{
  "rope_base": 10000.0,
  "qk_norm": false,
  "init": "normal",
  "init_std_up": 0.0613,
  "lr_mult_qkv": 0.7,
  "beta1": 0.95,
  "doc_mask": false
}
Each number is 500 + 25 x the weight over its row's rms, rounded and kept within 0 to 999. Layers, rows and columns count from 0. Numbers have three digits each. The size before them is the row's rms in percent of the matrix's.

# down: layer 6 MLP down (transposed), 192x64, rms 0.187, rows 159-189, columns 0-63
# gate: layer 6 MLP gate, 192x64, rms 0.236, rows 160-190, columns 0-63
# up: layer 6 MLP up, 192x64, rms 0.22, rows 160-190, columns 0-63
down159 108:488534507474447499515556499505476474510513463485488493501508539486469481513521496529530487507479526473451461525493515468512527524497452533492480490512460480488467528501545523487454497491492523
gate160 103:473480478490498545542513525500480486555493515493499465499530526489538482512536483521529487495542469478522471453527513483443502526501511464521519529472485491495502496509485532504469528510450503
up160 100:463485524479515511506508531494552520454497473476531478463467514544493491451499512494506527509452521507476546524452473501555497485492505489471490478533499504495495457522514493472488489510496474
down160 102:463455480524508496481492499490559468519496531527491513505490489506498498495493477519512513510469504476582456508488436468545478483507525472498507531487515528489498510486547494502493468507514520
gate161 099:463484522482453478459535556491542491510538546471531508495486522527555466495483505544489488492511494490513472502468477506516495546495496475519538469516495481511453511523502475502506496514506494
up161 084:511488550491508561482541513481438502494504531488517468476537500483513516544499535529495448466482523515484499482523524538523484522498482472483485477517510502491547524493504511461497473516516488
down161 087:493551517472572467463522485496518495510505483521472468522479529526482530518473521516488507477469505517454479490480522533518488531509517465506482460536506481519486522531467506487531528492483468
gate162 099:446520535510523522514527476509514512539477522492501496498516513495480490459514501543496507527488490471541527503481499486515479547486502531456494502553512478490503448559492490546471500522495470
up162 106:475496486463484513453502510476503492518507489510506487564497531475475495462512475489501498532483480481452494454482558511495471484470513452521528481502541533499519551517511493498536488484480487
down162 106:494527483521512524520520522470543468536471501510497483538482504480471461495522517473500453522492463454458478486489521493527492531526488474479520480479474554485539518502539533475510523487491489
gate163 095:481507510477482539509543479487476523526498515505505515516483469468497505477486494492515477510548507488486517444544521490548523522554463497490477529525546503492480467456483522483463511516468513
up163 091:479502525482538580508468530511497473543482498479502486461536509480484478521529509511517477461483492486487511472552542494535527496506489524542496512497537508504525494455484527496469489511497489
down163 095:506488513526493428495504481473518516515542479474502521528468446525537521517517496507517496492495521478524527493501529503500517571462498474471538496519530470501501511505498480523480511461541477
gate164 096:502514482493490501493574479499504518511479500476487551471474501528514494494477497482525512540553518475479451483502516559514499488469524503472548501512546496505485476504498512532479503460462511
up164 088:530542499532549526502572509497501472486458479494465506498505508490506512510494484501506484497492500471487483498499516551497507460502511478457502529496511448528526460471474553550509505480497500
down164 099:510519466509526500504557475502499438477497509497493463490485499482543500529479495478457529536495539493492496548493449555515543483489508504504506527500462484529494470465507530520503507487490483
gate165 102:506552486498504475475502518512516505495515526543517467510518498487506484504518487473538461508482435543478473549493530519521525497527508522493479482530506557484487513504568505488486514528492517
up165 099:500527496544484488477474522450488503508502513478514541512482506460481511489489492559485530523476472481486486518564541499487486501466452519470466526499520509474518498506464505504537471491536483
down165 102:493513491481502436498521477494499500476478459490498489461513485478475466470478528514476500532514500456487498503453523495499540491456475470504506503498489457493441502513440540522504504503487464
gate166 089:511490466466506507482534456483520508458523475471510486501464492513500532482485509488458532495505471517531466506491472470459517548510470536513471477466479481498515512485476549548475488481471496
up166 092:501508494491481510488506514549496522495461470537489507490511494483516499506526492487475515561478493441521494484488470553451452496474483472512505524458460490507480514453500508488482546524508518
down166 091:494535532543494451515524470443474480505510493487491512481526505516479509504488493509489519476551526544472465501464496483489525489494499508463486506519522579525485499540491519485518493515535518
gate167 102:466490520483512504510491512513535499456455521509516477482480484495482533491563513493492489487486505524542511473515502465544490486542503514484493461475495492565481485505525533533473541523463517
up167 107:518491516483462500469499495493513503513477490538497490534522463524511563526532509517512475528479516526573518471486501507506482523526498540495516461521465500538532497513523530500486521517463542
down167 099:512523548444486464527484497502446522513461564501500505492514481546464514495484513503491520476484516484484500501522502538490478546472507493493508504532534519491480448541483470515501491506473509
gate168 092:490519539487486473518535494479511552521469453508519520516502481483524510496506492530512490508524504446510523495481517503509513541510514507459480466451523491479477479526534508568483454504497466
up168 117:498481449518509472492463465486489472480523515519469529542502470510465475511536510491540527510449486496490500516509524514448497499474493540506520521488523482470505567476505486530520533514516484
down168 113:489488479472520482504509463493504496449538505535482513569505476508474524474535523484485521455489497494502434523497539488501483509508508513503515500495533484506488521503487478527565545497482471
gate169 103:460515513456484490512483509491526469534506482493498484469510497488535505564494504541511511550534505482496481514454514465506535472457473462530500484485522496494546489493475499487481526504536539
up169 092:501469471469528500468521465488487536505473544495502519499513553527476525488518499541530505464476505518523527496472508528492471524483539513500510451546478480495485516508541455477504482513460499
down169 094:515533456480521492533486498520508487473477521502466507455531505495502478512485506528514479506561505506477498487500520477495528499557511499484521460510459468518511420528474460491490523508500482
gate170 104:519510498518493468486473500487491520481509520492482500499529478520501470536519500454526474503483489484531474484495530509463467566465497474520558506463495496479492527457487444522523498511507450
up170 108:525531523530487506538495519540506505494466474534506522533518524483501442487508495525522521565486466460499476483476531531491496491500481510532493488468492521455530525501492481503518474507519556
down170 105:533478478502524459485512489521489498519464499573495496504484510535482460484499514481504467493464455468490460538464506517502491482493492452484514505477531479477519513478512482513518563473497520
gate171 091:504501517496517548459524522518557470490527525514519494526478526539514494482516517494505507497436507481454488541444509483499487510512529486486513465509484537547490497480476505507483517526464526
up171 097:454483496477514495532468523515492500522488447481532480501448504546512520500489491484512472512465464479503489495448448448519490472527522496463463501528527500516531480507483525517491493510485519
down171 083:515459515502460522520512483491449534483533488507505517484514439484518513514477444474517521527522518475472520482545533491487507537528473534501543499496497505491488529478484485506540465489474518
gate172 092:494512473465513572511563499552517486515475507474537501485493513475467493485488492484516511512492505445510456462464491507518518511522489481475459520512479534516506476494510499503476498481463537
up172 087:484495511547469490472472521439522459504520485447479470531452505503497472507462513506489492482495519535500490507506463495520502501529487495515477466482503449520532520443533486475499482505476509
down172 093:500537498517507506524488509478495505445488498535503506532552516551522496545510474445483507490465511520497535525523518484496460469543486502542501500532505485484498504466484474514505481461546516
gate173 106:503498551459526516516536487487510518523461504527479558442512512510497477488488512477511459504531538495512485497472483542512556506505470529475515444524492512523495499481495478528523480483505507
up173 100:574519557515527532530498518503497446474476498482532541502507496497526536455520492517489475521496491533528486489482515518498473502525467500489506502507477488502506439508498508515501468516469539
down173 092:537546498540511509549512471483523518517501502493479547494486485485510526527493479488494472485563517481472473520526488503478486493476501557505507478518497496493522474536518454527472471484509552
gate174 097:524523521474524503532492531494491466542493451522501525510488485503510521486512523556511515494506436520480493547498507477507534483514460465496523510508554481504478501436494491477491468493475504
up174 108:541477527500413456530489514537513470477531496545503498494545472527525522520500538486479504489517505490533526492513478511477511462487527545475512488469483515490514504527493497477485517486520510
down174 108:525500517510503535530489509478548450514536540510538494486483483539523484506482512507474502477448480513518474530501457499497532524487535497500533460483464478461515463486494497520508505452518476
gate175 088:536484482515500516540459465483486502488502535505491486482484471500526479471549485495492487532462484532499460495513522513455510476523483509479488490531528489471495503507582474520515506486544534
up175 088:486459510494511533524462466499497492518506490466445468483518500474532490525540477490462480542472495482466509506526517483455538509473540495521511484530495524467534487496526521475498476464495528
down175 094:513544480492517510515442481509492522490551465469481547492496512508460550480492468525499478512491528521502530505484491470484500533554527527489512534542488503528523511504486510530489487517512544
gate176 090:493474464469568483494537518488518519484505487515450538451546518486492471502488464486512550500509491502493507494478520506543506472536479529547530478492506495484498510507531475512477525505526520
up176 091:523496500491476519457496518533501487515511503491555530470577472522512495484486520522491565469496505506493481494435493511514495517523494530514501534508519523475526521484505489526515493486446513
down176 091:522530501536453516504484502507461526521491504493505471501491510502514511480478541509506501474502463521496527504483456520516481493495506447482519541500500529570530463480519439499463511545496498
gate177 102:519500496505478547501513519504471498513478512502526518508487492513512511497529500508529517495466480490514514519466477492492516467439534498499531505573521529503483471534594504501502498509461493
up177 098:531536484469486473516478542481490493476516503548535495531516452475527492517468460551516547495489491513514540515503490478528499503521485483511500518501483497507549543511532529476466505532494523
down177 098:452494524490504479520509526523512517486503447453488474469483501489496488472497489517484504500488531487523507457545479541481500573489507518518524483482480530458529540511454494501513534507476509
gate178 090:466466512555474537492532505464525509488500499551490520511500514528504477524523508495521500474527506457458493498506509473511509498526520477489575531486502479523555463473510521518515495507528508
up178 089:532509471479506532507482481461501511509481516491488498527473510480498550443484541486468497495485462505538495487511479491509503538556480547507471507511467476474476502512541514453492545487493474
down178 101:473528521488539512493500525510483503542448486503486500498518489486472458512523509509459500526473450535498536471437506501503490507508484495467445465491498518491445529504485514502523514530531494
gate179 110:491492510524509479498524526469479539479506493556495470485512529483536475473524449516526530526511508497486480498488547515472471516490487460510479508534494497462463501545483482554489456513521497
up179 095:504480494541567511499459494513524500522488548482517512538489538517525493441511535499520505518554500472507518497471495504522470518508516452487503494477502515436478489499494501504537506473480497
down179 103:504525473502488494516549491472486531529535466497481532476503490490518473509488456513496531550463510514503462525489483528473465519452498517502483493481523459522477487514471498502499520492504422
gate180 114:489490463474471476483520469501477483473478481490493497558478510523522532436519524472449501477468469485504495519471496475477443517502504513533484478461514497446515488502478501507490526518495477
up180 101:475485491492473478493542513501493483455448443500520476500470529492529522433495478461456493492514509538474514538511484472501484510485463516505474527497516496504484456520494496507484466512508537
down180 112:468504483543506553500507516464477511538526539494506500498503481478489468540503495499527464517512502473500487500503524498528489503495525549468473488520490498530476542476506484474482578542487468
gate181 108:437457524490497514542516477484540496511499571480518440491510499479522512511490489492522495511502536513503530481477488513535500525503497491476481502488473456516472472512529472449475503472503491
up181 108:487492509483504506503458468499505478566527507521493500503526485472496487540527486518544488530516509451492511518460543541482490503501514466560525478496486521507486504463505491480523529551469510
down181 105:544519528539557509549501510511458480526530476487465515511504497509486506498485505530539465501482485485506479520484480550521479490518491495503507500460461503499540496539501480474562500490471527
gate182 092:485477487453549512477507508526526494480516508521471523486497541457450526483537486488493565514518489475545475490506500491506538492465522524475472497527455483507472503520481523514494515489533480
up182 096:477521488495541491496519467474476534479507500511483492521494522528497483490545507465472500473495525511465481519471527468467464470504529530435473522543510500544470501468500540502498514506537473
down182 093:505515519511461505518521543510534502517481476508518507506505470511499545509472528515482537513455480547496487519507457518514497523500483485512524483477487467460564486517531477476508470497444536
gate183 094:466492531498472527474505524499508515484486548505499465480480544508520458462478524509464461501491525534528498465458492495535516519469488483489493513473508517468582519491506502474496494509469499
up183 090:447502486537519533521501493540523500523511497527514477529481493527517487499481492492495480536524479517494510541452507516486483459558474459462495493508511511538479483462504511536491452532505526
down183 095:454465472490470539523484464520489500490529541510533475519475480506508485473476532539525478471490510492497508472485505490460465492495503486509496511487525485526549471489497452456527480542533527
gate184 099:515505529438494475516536547498554497489515456536460493503484485514538490513505495466533460483491496461495516491480523517485440482517471468459515491497503525496479504523499491509485487496539477
up184 099:493486484518511537537510477488504508503476490476543517454477479508519519473504462495535512524464491497517481529472503513505486547578547504497508492497503527519465444490482522494474464482488520
down184 101:545495475493487479507530466475558476477492470500497492515508498494487527495461503542536540520507514520507473477492548461514521478505506528481506501484485480543438522507531474461508534509503474
gate185 087:533515530486507512522515503498450508461479535478524475545477476471504500499480435509460536481518510494469471505519516544489513489518509523466527484486501502495537516553516462506503459520485482
up185 095:518495522441497522503529483506473507504489502516517502491504515495491514535500451509472520463514514452444521515463489514515543506509546503476517530498456549530533508517513503474513462531464496
down185 094:489506468483514544504463474524506484525509522506466533510503535488498502531512489526516500490502552485464513485432453467483533517536488489491495508500468536550505470474508535481523492516534487
gate186 098:549479494489481447536518537479481486517475519507483510534508503487508456452467505507538509469527513487495470510499487519525490542487486474470452515518484511449488512542479502489466503491496544
up186 097:454531474506499538472510464511467538490491481473545490448501458492502543538475474466515475534520520526519525490512505484515497476507497552500497495498507446519529502502472495514502542497485522
down186 105:466489487463475501495498511517509509521509513474505455501526523522487525505501510443477511532508487478525509525543543483481464450484485495525508526449495493501532492507511527472493441525466547
gate187 114:491491528483539488494468494484483489460489495475471517534508494501493527516515512492527472490515542466565533514520457487494539542467492518518526489508493477503549511509552497460540501497469484
up187 089:516508572513509507542494521468535427473485521508474447487475495491474484460498510524500527476519510507463492509517481511516480476484535464484515489508557493521527486502495519476491502499525481
down187 095:500474520471515481487498536491487535489474480438508521519487501500498506497514518498505478477523504485551535478502491495475531501470480540491543500538516511460524519535539483542574498493484480
gate188 100:470520542492493462509511470476496519528519500532459503457478500478474443486487498526509522500478499451464475511496505482506535497517469462512476508555511516474473471482514532500458506498515458
up188 099:553512474504478503473528519505476488486504567515534526527483499512463483500519507520474426501562488522502499467463521487468483478490518473497496489478464523512479507527506487498519465504478509
down188 096:469517511521524483521506496470454508485526471511501536478527463494483493557509493530527527471501451538497521526494522474523503506548514479514500501519479522520498503503449509484477526535561515
gate189 105:478499457481515479500502460483511568511542494545502523492522490517490509500552523481481501497542463519487478539506560479518532499484543503505500476487505551478476490505501500527487515515528477
up189 098:529487508507508531479515462500431485517504514469521464482511471451491516516454452496474499476494515497510525510528490523509485508541475539488478516515455459485508541522513513464502505537519491
down189 100:483513476529516479515507479489471485484502519532495517435497496460518492534441470484509521512476503522502507505511532532467499493537467491465494537470478445494467498513531544484515537493500472
gate190 101:506517488516499453523482486543542492469489511503469535484501459507479452534462498489523516525483506463494502537534483532542492468528514457493503530450508483504489516507477463528477501480482474
up190 093:483516531520520453482490466507495469504525504471474526543456461515524461497521511493513483483512530503477455517482505551492515485473485539513503499462507509470521532465478436499470495514502503